Each number is 50 + 10 x the weight over its row's rms, rounded and kept within 0 to 99. Layers, rows and columns count from 0. The size before them is the row's rms in percent of the matrix's.

# gate: layer 6 MLP gate, 384x192, rms 0.129, rows 286-297, columns 0-191
# up: layer 6 MLP up, 384x192, rms 0.13, rows 286-297, columns 0-191
# down: layer 6 MLP down (transposed), 384x192, rms 0.0884, rows 286-297, columns 0-191
gate286 105:51 57 36 55 42 47 60 30 51 48 49 51 61 48 57 49 74 33 66 61 49 42 40 55 39 60 60 55 54 48 50 60 48 64 39 85 56 44 40 51 42 45 26 46 56 42 32 47 50 44 36 39 48 41 48 53 62 53 51 56 43 46 45 64 62 58 75 49 43 41 61 59 42 69 46 43 47 53 45 41 56 64 53 22 68 43 47 38 60 49 42 41 59 52 54 52 64 49 58 48 64 53 54 48 54 57 48 63 60 51 51 55 37 61 54 47 52 41 43 49 46 47 42 42 37 42 51 43 65 55 75 62 56 56 53 53 58 44 46 40 59 33 41 48 61 50 66 40 48 41 46 47 55 46 35 48 71 74 51 55 63 49 54 34 52 65 47 54 56 50 44 46 47 40 55 57 45 43 55 32 62 47 66 52 53 54 32 76 52 58 32 38
up286 105:30 51 49 34 42 55 58 32 33 49 52 61 51 45 59 56 42 42 54 61 51 66 51 62 43 52 51 47 49 34 62 43 37 58 25 64 44 52 45 44 54 69 37 40 39 48 49 31 32 37 64 58 71 52 53 34 51 51 46 52 51 41 44 47 54 31 60 47 41 49 42 50 51 37 50 63 37 42 63 52 52 37 50 41 47 58 32 60 43 64 35 62 51 41 54 45 55 64 29 30 57 53 61 57 45 41 64 38 70 45 55 51 47 58 53 58 49 43 64 57 48 45 47 53 47 48 39 36 44 52 45 66 58 52 37 48 50 54 28 79 43 60 57 55 36 38 57 51 60 45 56 58 29 60 48 56 67 47 62 58 56 37 56 42 61 53 54 56 39 46 52 46 64 43 50 69 50 66 51 54 53 52 44 33 72 38 51 60 61 49 55 52
down286 103:57 35 51 39 45 30 59 54 46 43 48 63 49 54 65 60 46 60 42 54 45 62 58 54 54 47 43 50 38 60 47 68 45 55 69 29 53 44 51 41 51 58 36 66 69 55 54 48 52 48 57 47 57 41 41 43 31 48 31 57 43 52 48 59 51 62 55 43 55 53 32 67 40 50 41 50 31 34 52 45 38 32 49 54 58 50 84 47 45 58 50 46 42 38 67 47 48 52 55 55 63 36 53 54 54 56 53 48 44 52 44 53 58 49 58 41 29 37 48 29 52 55 41 41 41 31 38 51 60 55 52 31 53 40 46 46 32 44 52 63 63 46 44 42 64 38 57 33 50 31 35 67 40 52 54 45 74 55 42 46 46 45 61 44 43 51 56 46 46 63 53 50 20 53 37 66 41 49 67 41 49 53 44 49 47 55 64 50 52 57 63 46
gate287 099:54 64 53 63 45 59 41 40 50 40 48 37 54 49 50 42 38 50 48 56 61 45 57 46 66 52 55 49 58 53 51 30 64 55 39 48 46 32 55 38 61 44 63 61 32 75 51 52 48 58 52 51 47 27 59 55 58 52 48 52 34 59 33 63 44 50 52 46 44 53 49 52 49 62 34 51 56 49 67 49 59 67 47 41 51 51 72 49 62 52 39 51 65 51 37 50 45 28 47 43 32 43 69 37 41 48 58 36 47 46 72 42 35 55 42 58 45 49 23 52 67 41 47 47 64 49 59 44 63 40 60 60 52 56 58 47 54 49 46 42 51 47 60 45 36 51 40 74 69 65 56 48 83 53 39 46 61 59 41 48 62 60 51 36 44 73 46 42 54 33 49 51 44 61 53 48 46 60 46 64 39 64 43 49 38 59 54 53 39 50 46 43
up287 098:45 56 39 49 37 43 42 54 64 37 46 47 57 66 50 41 57 37 62 47 61 46 50 47 45 38 38 39 36 50 61 54 73 59 58 49 48 53 69 48 53 61 41 45 38 55 47 66 60 63 35 44 53 51 44 59 81 45 61 50 59 71 72 46 58 45 45 46 47 40 60 56 35 48 73 63 60 40 68 60 31 44 58 56 49 65 45 53 63 52 46 38 61 27 54 45 56 47 45 47 43 44 34 56 65 49 57 46 48 50 70 59 37 49 49 67 46 47 40 55 47 38 45 36 58 55 46 47 70 44 41 54 49 49 57 20 40 70 63 52 45 31 40 49 57 42 40 57 45 47 47 58 40 44 49 58 41 65 42 64 43 46 47 36 41 56 69 62 47 53 61 43 46 45 66 50 51 50 48 52 58 50 47 43 56 61 56 56 78 52 50 49
down287 100:45 55 43 57 48 47 33 50 60 52 49 54 54 60 53 53 39 50 46 62 39 36 23 45 56 64 42 44 56 41 60 51 60 37 40 36 63 26 56 43 51 55 36 48 46 58 53 61 53 76 46 35 54 41 59 46 48 49 50 49 43 58 37 63 40 45 47 64 49 49 66 45 49 64 49 51 60 52 48 54 60 50 41 31 53 56 51 64 70 45 43 54 51 51 59 57 54 59 55 57 56 37 43 52 41 52 28 57 61 45 53 41 38 39 29 47 62 46 49 52 38 52 48 55 50 42 49 58 38 72 35 41 53 40 41 56 40 44 50 55 56 41 47 29 54 49 38 35 54 38 50 46 71 64 42 57 62 28 51 41 58 43 61 60 45 66 61 41 65 31 51 43 52 46 54 56 38 77 57 49 58 49 45 49 69 51 27 33 26 45 44 48
gate288 101:57 43 52 43 50 51 56 42 63 41 46 56 39 60 55 55 61 56 49 59 48 54 29 57 50 59 68 59 70 36 51 41 36 55 46 51 49 49 38 45 52 67 49 58 56 59 46 49 52 58 47 53 52 47 39 39 50 51 64 50 55 33 37 38 42 52 67 64 67 40 68 63 61 54 61 64 48 57 43 53 58 47 53 48 36 48 44 66 66 61 52 36 44 71 45 65 59 40 52 65 32 35 33 37 37 70 45 50 60 56 54 40 55 38 45 63 59 49 66 53 65 42 44 49 59 59 25 64 47 54 53 43 46 45 51 47 41 39 34 37 65 60 55 50 56 49 54 41 55 39 57 49 40 80 40 47 50 26 67 41 44 39 69 62 52 56 58 40 57 57 48 57 58 40 67 33 41 48 47 41 52 47 55 63 55 40 44 50 48 49 50 69
up288 099:51 45 44 47 56 42 48 41 59 51 55 55 37 52 34 55 36 56 53 47 35 59 42 58 51 34 30 53 52 65 58 51 42 55 48 58 37 51 22 44 50 52 60 28 57 42 53 51 54 45 43 44 48 46 40 54 59 44 52 59 53 51 50 56 57 52 67 53 46 59 29 37 67 38 69 62 44 57 59 41 66 51 53 44 58 54 47 49 38 65 42 33 43 50 68 49 59 38 64 47 65 51 48 67 55 31 72 37 28 39 24 59 65 51 56 41 46 24 45 52 58 71 37 53 48 42 57 73 48 56 54 34 45 51 44 44 48 63 48 65 52 51 58 46 49 49 44 51 47 52 51 38 38 55 48 49 43 41 41 53 32 52 55 50 53 26 31 56 62 69 43 56 66 51 54 57 68 43 59 60 39 42 58 52 50 49 60 41 53 59 60 47
down288 101:50 60 30 42 56 50 51 13 54 52 33 45 44 42 41 41 46 40 57 55 57 66 44 55 51 29 51 43 42 39 55 45 58 49 53 54 38 60 44 48 46 54 62 42 44 52 42 35 60 49 47 50 40 55 67 53 44 44 33 64 36 45 54 45 47 52 67 41 53 52 48 39 45 37 53 55 48 51 46 50 54 54 60 56 53 39 48 66 47 51 22 43 52 49 52 68 40 32 61 49 64 62 53 47 40 50 58 50 38 43 26 55 59 49 49 56 42 79 55 35 48 48 64 54 33 61 45 54 52 59 60 43 47 42 68 48 43 36 59 39 62 46 43 42 55 49 51 53 52 58 31 43 74 59 56 50 60 45 38 54 45 40 49 44 45 60 63 77 46 70 58 56 52 55 56 49 65 58 72 55 46 58 47 40 46 49 28 46 47 28 53 52
gate289 104:52 34 52 63 53 45 59 53 41 65 27 58 64 64 53 59 66 58 50 45 58 59 43 38 48 52 55 46 69 50 53 38 65 55 56 40 55 51 50 43 38 39 69 78 49 64 56 43 37 51 69 45 42 49 43 67 52 52 48 50 56 42 43 57 65 53 42 42 49 57 35 37 40 41 50 32 69 44 46 48 22 31 43 45 31 46 52 31 39 54 42 58 48 44 61 52 35 51 46 76 68 42 41 45 45 44 64 66 54 50 46 33 45 55 40 51 37 51 63 46 46 59 47 58 59 60 45 34 39 54 47 43 58 42 50 45 41 56 51 56 57 46 68 58 52 45 46 58 45 45 51 65 48 74 54 41 47 45 61 59 24 64 53 47 55 62 36 58 52 51 42 44 50 55 49 36 53 50 36 46 35 56 42 55 53 48 60 65 62 60 54 35
up289 102:48 53 54 48 43 44 60 65 57 64 52 50 52 56 44 52 42 43 46 37 56 59 46 58 61 60 66 54 39 55 42 50 78 46 45 39 42 22 60 38 42 39 35 50 62 64 31 40 64 34 40 54 47 45 52 39 57 41 30 35 43 47 53 57 49 37 62 48 50 49 52 49 74 58 43 60 54 70 27 38 56 55 48 58 43 57 25 67 55 62 62 32 54 49 55 58 50 69 62 34 55 51 48 60 52 58 39 55 56 68 45 36 63 53 57 38 39 46 45 44 44 56 55 36 61 53 54 52 35 50 53 68 42 51 53 52 42 46 43 53 60 44 47 44 62 46 52 56 55 33 46 38 54 28 57 59 63 26 49 60 64 47 53 36 31 47 50 61 48 38 45 61 54 42 62 53 62 50 59 40 48 47 40 51 59 39 41 33 52 57 57 44
down289 104:28 40 62 49 53 45 70 47 64 57 48 76 34 44 55 44 38 55 54 34 40 62 61 58 66 46 53 37 47 61 45 58 39 59 54 57 56 39 48 35 39 55 64 51 52 55 43 46 54 49 40 46 36 43 56 53 44 60 33 36 55 60 45 48 69 61 57 67 53 55 64 50 44 76 53 57 44 60 53 53 52 45 35 43 53 57 37 56 40 48 64 55 62 45 44 41 38 63 52 38 42 58 49 46 65 51 49 54 68 60 65 54 53 58 49 51 58 50 48 73 64 55 37 53 60 50 52 56 40 42 69 57 65 65 39 40 49 57 49 48 51 56 46 45 45 25 57 51 54 70 34 47 58 43 42 29 56 61 40 52 40 29 43 30 46 49 35 28 52 43 48 45 49 48 35 43 39 38 54 42 36 65 47 48 52 51 51 40 34 65 47 51
gate290 100:56 48 36 45 44 48 49 49 48 46 56 53 44 43 42 45 56 50 47 56 50 47 56 40 59 40 48 53 57 54 49 47 53 43 56 65 53 48 36 50 46 48 58 37 56 67 49 26 48 46 67 70 49 39 49 39 44 59 53 46 68 64 59 36 41 66 65 48 43 33 43 37 42 38 67 58 60 47 43 62 62 66 39 46 64 36 72 43 59 46 57 42 43 62 49 45 52 50 43 50 62 56 53 40 58 53 69 49 44 56 39 46 49 45 48 52 30 69 49 63 59 54 29 65 49 66 48 52 58 47 51 42 64 50 62 50 43 58 38 34 58 45 63 69 36 47 62 59 58 73 72 64 36 54 56 35 46 51 55 46 53 46 39 53 54 27 66 47 44 45 63 35 57 66 61 41 43 48 59 60 43 76 46 45 39 36 57 62 47 67 35 46
up290 096:64 58 51 45 63 42 57 53 49 38 38 48 59 42 63 49 43 52 48 60 51 35 48 58 55 59 58 44 55 40 36 35 53 43 41 51 68 39 36 68 62 50 41 47 49 46 50 38 37 62 52 65 57 48 47 55 59 49 71 79 46 48 59 47 49 72 47 38 52 55 63 56 57 52 51 38 70 41 54 61 43 64 39 72 77 64 57 41 56 44 40 50 48 48 57 51 48 54 55 55 49 43 51 56 33 38 45 26 56 61 57 65 67 51 42 52 38 41 39 61 41 54 52 43 33 74 42 50 58 47 36 45 50 59 55 39 40 46 60 44 69 56 59 60 36 43 45 47 63 40 54 62 58 35 59 45 32 50 31 37 61 50 53 46 36 44 63 53 66 41 43 49 61 49 42 49 39 48 53 78 47 42 45 51 47 45 38 48 45 65 56 54
down290 101:52 69 54 70 54 40 59 65 51 47 42 49 53 61 60 54 54 54 46 42 48 55 46 43 53 54 40 51 55 29 46 52 48 38 37 35 41 48 49 59 47 51 37 50 58 50 56 44 47 60 48 32 68 64 59 40 43 65 42 42 64 55 46 48 55 48 57 39 55 49 38 56 71 54 60 51 48 57 60 42 49 42 55 48 67 55 56 45 63 39 41 55 53 34 55 49 69 61 49 48 58 51 30 55 62 58 76 48 43 36 68 56 43 59 48 53 44 55 46 56 48 54 42 36 42 63 48 68 33 29 48 40 27 72 51 32 39 66 65 54 60 34 45 52 65 55 71 58 67 50 45 54 55 50 49 49 49 46 43 41 39 54 59 73 54 45 46 16 60 55 51 35 48 45 46 47 63 61 65 58 37 54 48 45 55 44 47 36 49 60 54 61
gate291 103:55 67 45 62 46 56 49 49 56 59 57 52 53 52 35 41 49 54 46 46 55 37 58 43 43 63 48 47 51 62 52 47 48 37 45 38 61 51 55 37 43 46 45 50 43 78 53 58 55 36 33 48 43 31 59 28 45 54 48 53 53 31 60 56 46 34 46 42 48 47 55 26 49 56 62 63 48 30 74 41 51 44 45 57 51 49 51 54 70 58 73 47 50 48 40 48 50 58 52 59 35 58 45 48 67 44 61 46 49 56 50 53 66 53 36 64 41 54 50 43 33 44 42 55 56 53 37 44 24 69 74 48 32 42 60 40 46 64 55 73 59 30 46 50 50 64 40 56 70 61 45 37 42 48 48 51 51 49 57 67 30 60 46 60 45 54 40 61 31 54 37 56 64 44 44 65 45 61 65 56 47 43 47 46 43 51 58 37 55 57 43 43
up291 102:53 41 61 27 47 55 68 47 55 45 43 51 50 50 30 36 60 74 51 55 49 47 39 53 67 62 55 33 42 51 49 46 67 59 52 60 73 48 72 55 48 55 48 66 43 46 55 50 46 36 52 57 36 48 42 55 56 50 52 58 45 22 68 43 44 43 51 49 71 53 39 74 43 59 61 59 46 56 36 54 46 54 53 65 42 67 47 52 54 57 47 56 45 73 31 47 42 59 42 53 31 54 53 52 47 49 38 46 48 51 46 55 73 55 39 54 61 52 42 60 58 48 57 44 50 51 46 56 63 45 61 40 49 73 55 40 45 58 53 45 71 38 45 73 61 49 53 52 48 68 40 52 53 39 48 26 67 68 46 55 59 49 49 36 60 52 54 41 43 46 49 47 63 63 58 58 58 38 49 61 42 50 42 52 50 55 64 39 46 33 52 38
down291 097:61 52 37 60 66 51 43 46 49 41 45 60 53 45 65 69 54 48 34 52 35 63 41 43 53 38 64 65 44 43 45 52 52 56 42 42 39 30 39 53 54 57 48 53 55 44 40 51 41 71 26 43 58 44 49 41 55 50 50 72 54 58 54 65 61 51 46 43 67 47 60 60 50 48 72 47 45 47 58 46 34 41 52 40 74 66 23 67 59 37 44 51 61 34 60 40 58 52 47 53 35 59 47 47 66 47 42 53 28 36 47 59 40 45 48 38 58 46 42 52 51 52 64 49 59 50 50 66 54 55 43 71 60 54 47 54 51 32 42 40 48 40 54 50 56 34 45 39 55 66 47 42 44 39 42 65 60 48 59 58 59 45 30 46 57 54 58 56 42 57 49 53 37 57 43 58 59 61 56 48 82 58 59 54 60 49 37 45 53 50 57 65
gate292 099:35 57 44 50 33 68 59 50 37 55 40 33 39 59 44 52 60 55 65 72 52 50 49 32 41 32 39 46 38 56 37 37 60 44 50 51 39 49 34 38 56 46 55 33 36 55 56 59 56 48 45 64 57 67 55 64 46 62 39 53 51 61 57 66 66 36 51 37 44 52 39 59 62 52 31 50 50 33 60 34 66 38 47 53 44 51 63 48 65 47 41 45 63 44 41 53 48 61 41 49 53 35 60 58 48 37 49 31 54 62 48 42 57 39 53 31 42 43 61 48 66 46 48 53 40 53 45 51 39 52 54 58 50 43 50 30 35 48 42 40 65 61 44 55 66 47 52 53 47 45 40 59 52 38 55 61 48 40 65 65 60 59 66 35 44 47 34 48 53 63 56 66 53 52 47 55 45 54 78 36 58 41 38 42 74 41 51 56 48 58 51 42
up292 098:61 50 54 25 61 32 67 52 47 50 55 56 57 62 50 39 40 44 66 39 28 55 80 49 48 60 46 44 55 51 31 46 33 72 40 58 58 63 44 49 63 58 46 50 40 46 61 51 42 43 55 61 54 29 47 41 44 49 47 44 30 67 57 51 37 38 49 58 46 51 50 38 50 44 53 62 47 50 45 39 50 63 46 47 59 38 52 66 55 62 40 38 28 56 60 60 57 45 57 61 49 42 52 46 45 49 60 45 48 54 62 43 40 37 57 54 47 30 39 47 47 34 39 53 61 52 38 68 52 48 40 49 41 68 31 47 48 62 45 66 68 59 47 44 64 44 61 43 59 47 50 54 53 38 61 49 51 36 55 55 56 61 53 59 41 49 53 45 52 67 41 48 33 25 55 72 48 48 57 36 58 48 36 31 56 44 44 59 55 59 43 37
down292 098:40 54 47 52 54 55 38 37 44 51 71 55 43 69 62 56 54 27 62 54 48 55 42 45 38 45 47 61 46 62 55 59 46 53 42 47 50 62 39 52 37 42 55 50 54 69 45 45 30 66 31 65 81 46 56 68 67 54 60 34 58 46 53 39 39 48 50 37 39 39 56 43 44 45 69 39 47 41 52 47 60 40 47 43 51 49 72 42 55 50 60 23 44 43 50 42 41 50 57 50 50 42 47 44 29 33 63 52 47 54 46 51 39 42 48 46 26 54 53 41 57 40 65 41 39 34 36 67 57 45 57 55 40 55 44 64 62 51 41 52 58 59 48 53 70 42 62 59 48 51 44 63 46 56 48 56 50 35 48 46 45 56 42 38 50 46 32 52 43 56 62 51 56 53 61 60 56 45 49 46 50 52 56 50 58 54 41 25 36 64 69 33
gate293 101:51 51 69 57 39 47 57 51 40 46 50 50 50 55 38 43 47 57 53 50 53 54 52 59 72 39 45 47 63 52 37 58 71 53 60 52 58 55 44 48 58 42 42 52 48 51 24 49 52 44 45 37 48 46 39 33 55 55 51 46 39 49 42 45 52 54 34 24 55 39 55 50 42 44 33 42 53 63 41 48 42 42 51 48 60 57 84 61 51 30 54 45 50 45 41 39 59 69 41 51 58 50 43 62 57 61 45 47 43 47 53 46 56 54 49 45 55 50 55 67 52 53 45 66 38 60 57 45 63 55 46 45 55 52 49 60 60 56 41 51 66 51 37 30 70 61 59 63 45 39 74 32 48 70 61 65 65 54 51 52 54 62 60 53 64 46 38 75 40 50 29 48 42 49 64 58 43 69 61 42 43 51 60 63 69 47 60 40 42 67 68 55
up293 096:46 45 61 48 55 63 42 54 44 58 32 45 67 42 44 61 46 40 52 45 48 41 54 54 47 49 53 57 72 54 41 66 61 62 43 55 64 57 64 56 52 69 52 40 34 37 52 55 54 64 47 57 45 56 48 74 23 59 52 50 48 62 54 61 57 59 62 53 47 47 39 60 48 59 36 35 50 40 57 52 59 46 51 69 42 56 36 62 50 49 55 46 68 44 59 27 42 48 65 61 59 49 39 40 46 25 60 39 54 42 59 49 51 54 55 66 47 51 56 51 46 28 68 68 51 50 41 52 23 56 49 50 55 66 40 53 41 50 59 53 38 41 41 57 35 53 51 60 59 73 42 41 60 48 55 30 71 46 28 55 48 65 39 54 42 61 61 30 52 54 60 46 64 55 38 55 48 47 51 53 36 51 52 55 41 39 47 56 42 44 53 47
down293 103:60 40 74 50 43 60 58 56 64 35 50 66 45 41 54 49 69 49 44 49 46 50 47 51 63 52 54 45 69 41 68 44 57 55 39 40 70 28 36 46 56 59 50 64 44 53 34 53 69 68 39 49 38 49 58 45 50 49 46 43 53 63 50 58 34 66 33 26 56 53 37 45 58 54 48 34 47 30 36 48 25 38 54 56 43 61 52 46 52 53 45 63 61 47 29 39 48 60 46 50 50 52 55 47 52 71 54 26 56 54 40 46 59 47 48 64 57 48 56 65 59 64 49 55 52 56 69 45 36 43 63 42 63 48 32 50 44 63 52 41 52 52 49 65 60 49 43 46 53 49 61 40 46 33 69 46 68 49 46 49 58 55 55 46 69 43 37 48 48 49 62 53 58 39 42 50 50 25 50 56 25 53 46 47 46 44 58 52 49 50 52 41
gate294 103:49 46 25 37 33 60 44 56 40 32 47 46 41 55 64 58 49 63 30 50 47 50 50 53 42 47 52 44 43 57 49 43 52 39 47 66 32 43 43 58 60 34 47 39 60 29 47 61 29 49 49 53 48 41 43 46 31 48 66 47 61 52 43 39 52 65 52 58 44 47 47 48 68 48 41 26 42 61 43 42 53 50 54 58 44 32 52 47 48 45 69 63 55 64 56 50 47 44 50 46 53 50 51 32 28 44 53 57 21 46 54 45 54 55 52 54 54 59 52 56 71 65 52 38 47 46 34 40 53 51 69 50 28 45 40 49 43 50 76 62 52 37 44 54 52 55 48 43 25 55 27 47 41 54 55 56 58 66 33 54 54 38 48 37 63 50 52 46 62 54 38 49 54 48 46 61 52 73 53 48 55 55 58 60 46 56 54 55 44 60 54 71
up294 103:57 50 56 53 53 50 52 45 52 51 60 42 47 35 58 26 47 66 41 48 51 42 53 51 47 38 67 61 56 65 66 30 58 11 48 57 44 43 45 53 65 64 54 50 45 41 50 37 53 46 47 34 55 64 63 73 51 43 58 56 50 62 45 46 43 58 56 59 56 57 57 50 48 51 57 53 39 55 51 65 47 50 66 46 43 62 60 38 62 39 38 48 46 44 54 60 38 54 50 53 41 64 66 64 74 37 56 46 53 64 59 64 47 38 41 54 55 63 60 37 41 57 50 35 62 45 58 69 47 32 45 53 60 38 58 40 61 41 65 65 46 56 52 44 39 47 50 45 71 56 43 50 53 60 61 51 56 47 38 55 27 58 64 57 32 53 49 41 48 46 60 32 50 59 48 68 63 53 54 63 49 61 41 41 42 33 55 40 46 45 49 35
down294 108:33 43 68 26 62 45 52 42 45 33 42 43 46 53 61 44 65 59 48 45 57 50 42 51 47 39 29 53 43 62 60 49 45 57 65 46 77 65 40 54 58 52 59 52 59 53 64 40 60 49 42 52 65 40 54 29 70 59 43 53 32 58 36 39 50 49 45 64 36 48 38 31 49 58 57 51 61 57 39 45 58 46 47 30 54 62 38 47 44 46 53 51 62 60 54 51 56 60 33 51 44 58 51 68 58 43 56 44 46 77 47 54 54 68 59 54 57 44 62 51 54 28 46 52 46 41 34 50 53 52 48 58 63 52 50 49 74 34 38 44 44 67 51 46 52 71 36 42 67 59 48 49 66 39 49 47 47 62 38 47 49 42 48 52 35 53 58 43 55 52 48 48 58 55 69 47 52 31 56 54 30 44 43 57 41 42 44 50 51 53 62 37
gate295 097:56 40 47 54 55 37 37 49 49 39 42 49 36 51 46 35 35 66 43 50 54 54 59 44 36 43 70 47 53 62 38 60 57 62 60 33 48 54 41 37 57 19 49 39 39 69 65 50 75 54 40 43 46 65 40 34 60 54 36 62 56 66 49 48 50 42 49 48 45 46 38 50 40 56 48 53 60 35 55 55 50 58 39 39 53 66 61 53 38 61 41 37 57 68 42 34 55 51 52 56 66 55 65 43 55 39 44 48 46 52 44 48 54 60 49 51 47 48 38 50 41 46 48 55 40 57 54 58 48 37 48 60 50 46 70 66 55 52 65 53 47 58 46 66 38 59 57 64 40 38 47 51 55 56 56 51 51 39 56 37 47 38 47 52 47 59 45 45 32 57 53 68 52 36 39 27 53 41 51 41 77 53 56 44 51 32 53 71 54 37 44 77
up295 099:48 46 44 54 57 39 50 51 45 58 20 40 44 55 52 37 45 34 56 50 40 46 49 45 50 46 57 71 50 33 48 41 65 33 56 56 56 68 41 59 51 32 50 41 47 47 62 64 35 47 51 59 44 59 72 49 43 70 49 64 61 43 40 57 43 51 49 60 30 31 44 68 54 44 42 60 47 49 68 37 44 37 58 60 52 50 65 37 58 63 57 36 61 41 49 45 74 44 55 55 66 53 54 34 49 42 50 50 37 54 60 64 44 62 45 54 64 39 46 48 47 45 53 52 46 60 56 48 53 53 63 54 60 44 52 52 50 57 39 52 43 45 34 48 58 48 51 42 45 46 56 35 44 45 71 56 51 54 41 45 66 53 59 42 61 32 42 56 43 42 35 58 45 65 48 33 44 77 42 38 30 57 61 55 57 37 44 75 61 55 37 48
down295 096:57 47 55 46 47 62 38 42 34 50 62 52 63 60 56 43 38 43 28 41 46 47 40 36 61 43 41 43 49 35 56 52 57 45 39 39 41 19 54 59 55 51 47 64 54 31 59 43 53 50 52 59 38 45 68 52 61 57 61 54 51 52 55 51 45 42 54 55 50 50 52 59 53 57 47 57 47 57 55 32 60 48 62 57 46 52 42 41 46 36 44 60 55 41 53 57 34 35 44 31 51 52 48 51 43 73 34 64 53 50 32 64 55 45 44 54 67 33 60 55 58 54 41 52 44 68 55 61 53 47 37 54 45 52 51 52 66 51 38 59 39 41 46 57 52 49 72 36 54 43 64 46 49 27 40 51 46 51 51 55 58 55 68 56 72 48 57 48 29 64 36 14 48 61 49 42 39 56 66 52 71 55 40 38 54 64 43 43 42 55 55 56
gate296 097:36 40 61 36 41 53 61 57 55 52 52 38 50 22 50 58 37 47 69 59 37 64 53 62 55 50 56 50 29 57 39 60 57 47 41 53 34 67 58 52 59 41 37 59 61 54 54 61 78 48 52 42 48 40 32 36 58 47 51 53 48 52 49 45 38 50 49 59 54 52 54 54 40 59 39 56 60 37 36 43 34 38 58 48 63 38 51 40 51 60 52 48 55 69 67 42 46 39 42 56 48 37 34 42 43 62 43 59 38 59 50 53 63 65 55 67 51 58 32 55 56 62 43 59 44 58 68 50 71 44 38 60 43 55 50 45 51 40 52 44 47 60 51 59 48 52 49 52 42 48 58 48 52 58 56 54 44 69 50 39 47 32 42 47 51 50 35 54 50 61 36 33 67 50 76 62 37 43 69 64 46 54 41 65 54 59 39 45 52 68 34 59
up296 097:56 63 62 48 35 55 48 39 56 59 56 42 62 59 60 45 51 72 52 53 34 53 41 44 45 53 48 51 33 49 55 50 55 52 68 41 61 56 45 29 55 49 48 68 46 48 39 45 40 43 55 46 44 58 45 43 66 52 60 52 46 40 48 52 58 47 29 44 63 41 54 42 55 53 70 55 64 54 48 59 50 58 61 45 74 50 50 66 50 45 73 72 63 51 44 42 44 46 53 43 72 42 62 60 43 49 50 56 62 40 46 53 32 51 48 49 61 53 59 53 43 69 38 50 43 50 60 45 48 41 40 34 59 48 48 48 47 62 58 51 60 50 69 58 60 51 69 57 46 50 60 52 31 43 43 60 28 33 53 57 61 59 26 51 68 66 51 33 54 38 55 63 49 47 76 44 44 46 47 57 63 53 38 45 54 75 54 41 39 50 33 40
down296 099:43 44 38 46 48 39 35 48 60 36 59 61 40 66 58 61 51 51 40 56 39 56 49 59 66 44 37 50 41 63 37 45 43 48 65 41 55 54 44 56 43 48 48 48 55 50 53 19 39 48 24 56 41 41 56 56 47 56 63 53 54 62 57 51 57 59 68 63 41 41 40 54 65 58 59 40 59 57 80 67 48 55 57 54 45 51 67 41 57 66 45 67 66 59 45 49 50 52 50 60 48 39 64 50 62 55 59 44 29 58 47 48 46 54 35 50 59 55 63 55 42 51 63 50 51 45 53 47 50 21 40 62 30 62 48 48 58 46 53 51 50 56 49 60 59 67 49 48 64 64 51 49 60 35 57 55 55 42 46 71 59 50 53 45 19 53 36 48 48 50 68 63 52 43 46 62 42 53 42 58 44 54 50 35 30 43 50 55 34 47 63 45
gate297 106:35 60 47 37 58 39 33 54 47 24 57 53 33 65 44 60 59 41 42 39 51 48 52 54 72 51 51 35 64 53 45 51 57 45 59 38 43 57 39 45 70 68 48 52 57 54 28 48 71 56 45 54 45 43 44 39 51 60 35 42 52 59 52 54 31 43 71 31 52 36 41 54 51 47 46 59 28 64 60 38 43 58 46 54 57 37 66 44 63 43 51 57 33 47 29 44 37 56 63 44 65 53 50 29 48 51 51 58 43 51 77 42 66 56 52 46 59 52 37 52 39 47 35 62 55 44 62 63 52 47 39 48 53 59 60 54 32 41 48 47 49 55 37 34 63 43 54 42 52 40 55 47 61 62 40 57 50 54 52 38 41 47 52 52 48 64 50 72 57 58 52 48 46 35 42 52 47 65 54 63 39 39 46 40 52 51 35 50 54 39 55 58
up297 107:59 48 55 52 52 56 61 37 45 55 52 59 56 51 44 51 51 47 39 33 55 59 66 51 57 63 45 46 28 62 64 37 56 63 66 62 53 47 55 38 49 50 61 50 52 51 59 54 41 70 54 63 45 51 52 37 55 58 44 53 49 45 38 56 52 58 46 34 41 35 71 63 59 56 57 59 35 48 57 52 42 36 46 47 27 58 36 69 45 51 61 48 56 56 49 41 63 51 49 53 37 63 38 65 60 54 37 57 56 46 54 55 60 51 52 58 54 50 76 45 47 56 32 69 56 74 45 40 55 61 51 44 31 60 40 54 52 44 69 70 54 55 54 45 32 50 44 44 49 59 63 43 47 36 65 46 53 38 21 56 50 35 39 42 50 68 56 55 34 49 39 48 27 48 55 56 64 61 53 51 38 39 50 63 40 54 51 61 54 30 60 52
down297 104:72 40 56 42 64 51 45 50 76 49 31 35 57 53 33 47 62 69 40 57 61 44 64 35 46 48 47 53 56 39 64 20 38 47 49 55 40 43 47 45 48 60 53 43 33 56 47 59 42 67 41 66 55 41 34 32 40 41 69 53 57 34 68 66 59 41 49 57 58 56 42 68 52 45 43 48 50 63 52 62 77 41 43 49 39 46 55 49 55 49 59 44 45 60 74 67 54 54 33 46 48 60 46 52 55 43 61 47 51 48 46 50 56 50 43 42 50 56 53 49 51 49 56 37 46 49 59 35 36 64 39 61 66 45 37 43 56 53 51 62 57 47 50 47 40 44 54 46 56 52 53 31 49 59 56 46 62 38 45 66 38 45 45 38 55 38 50 67 49 41 45 50 53 76 44 51 53 40 50 50 69 41 44 59 60 59 49 70 62 48 43 43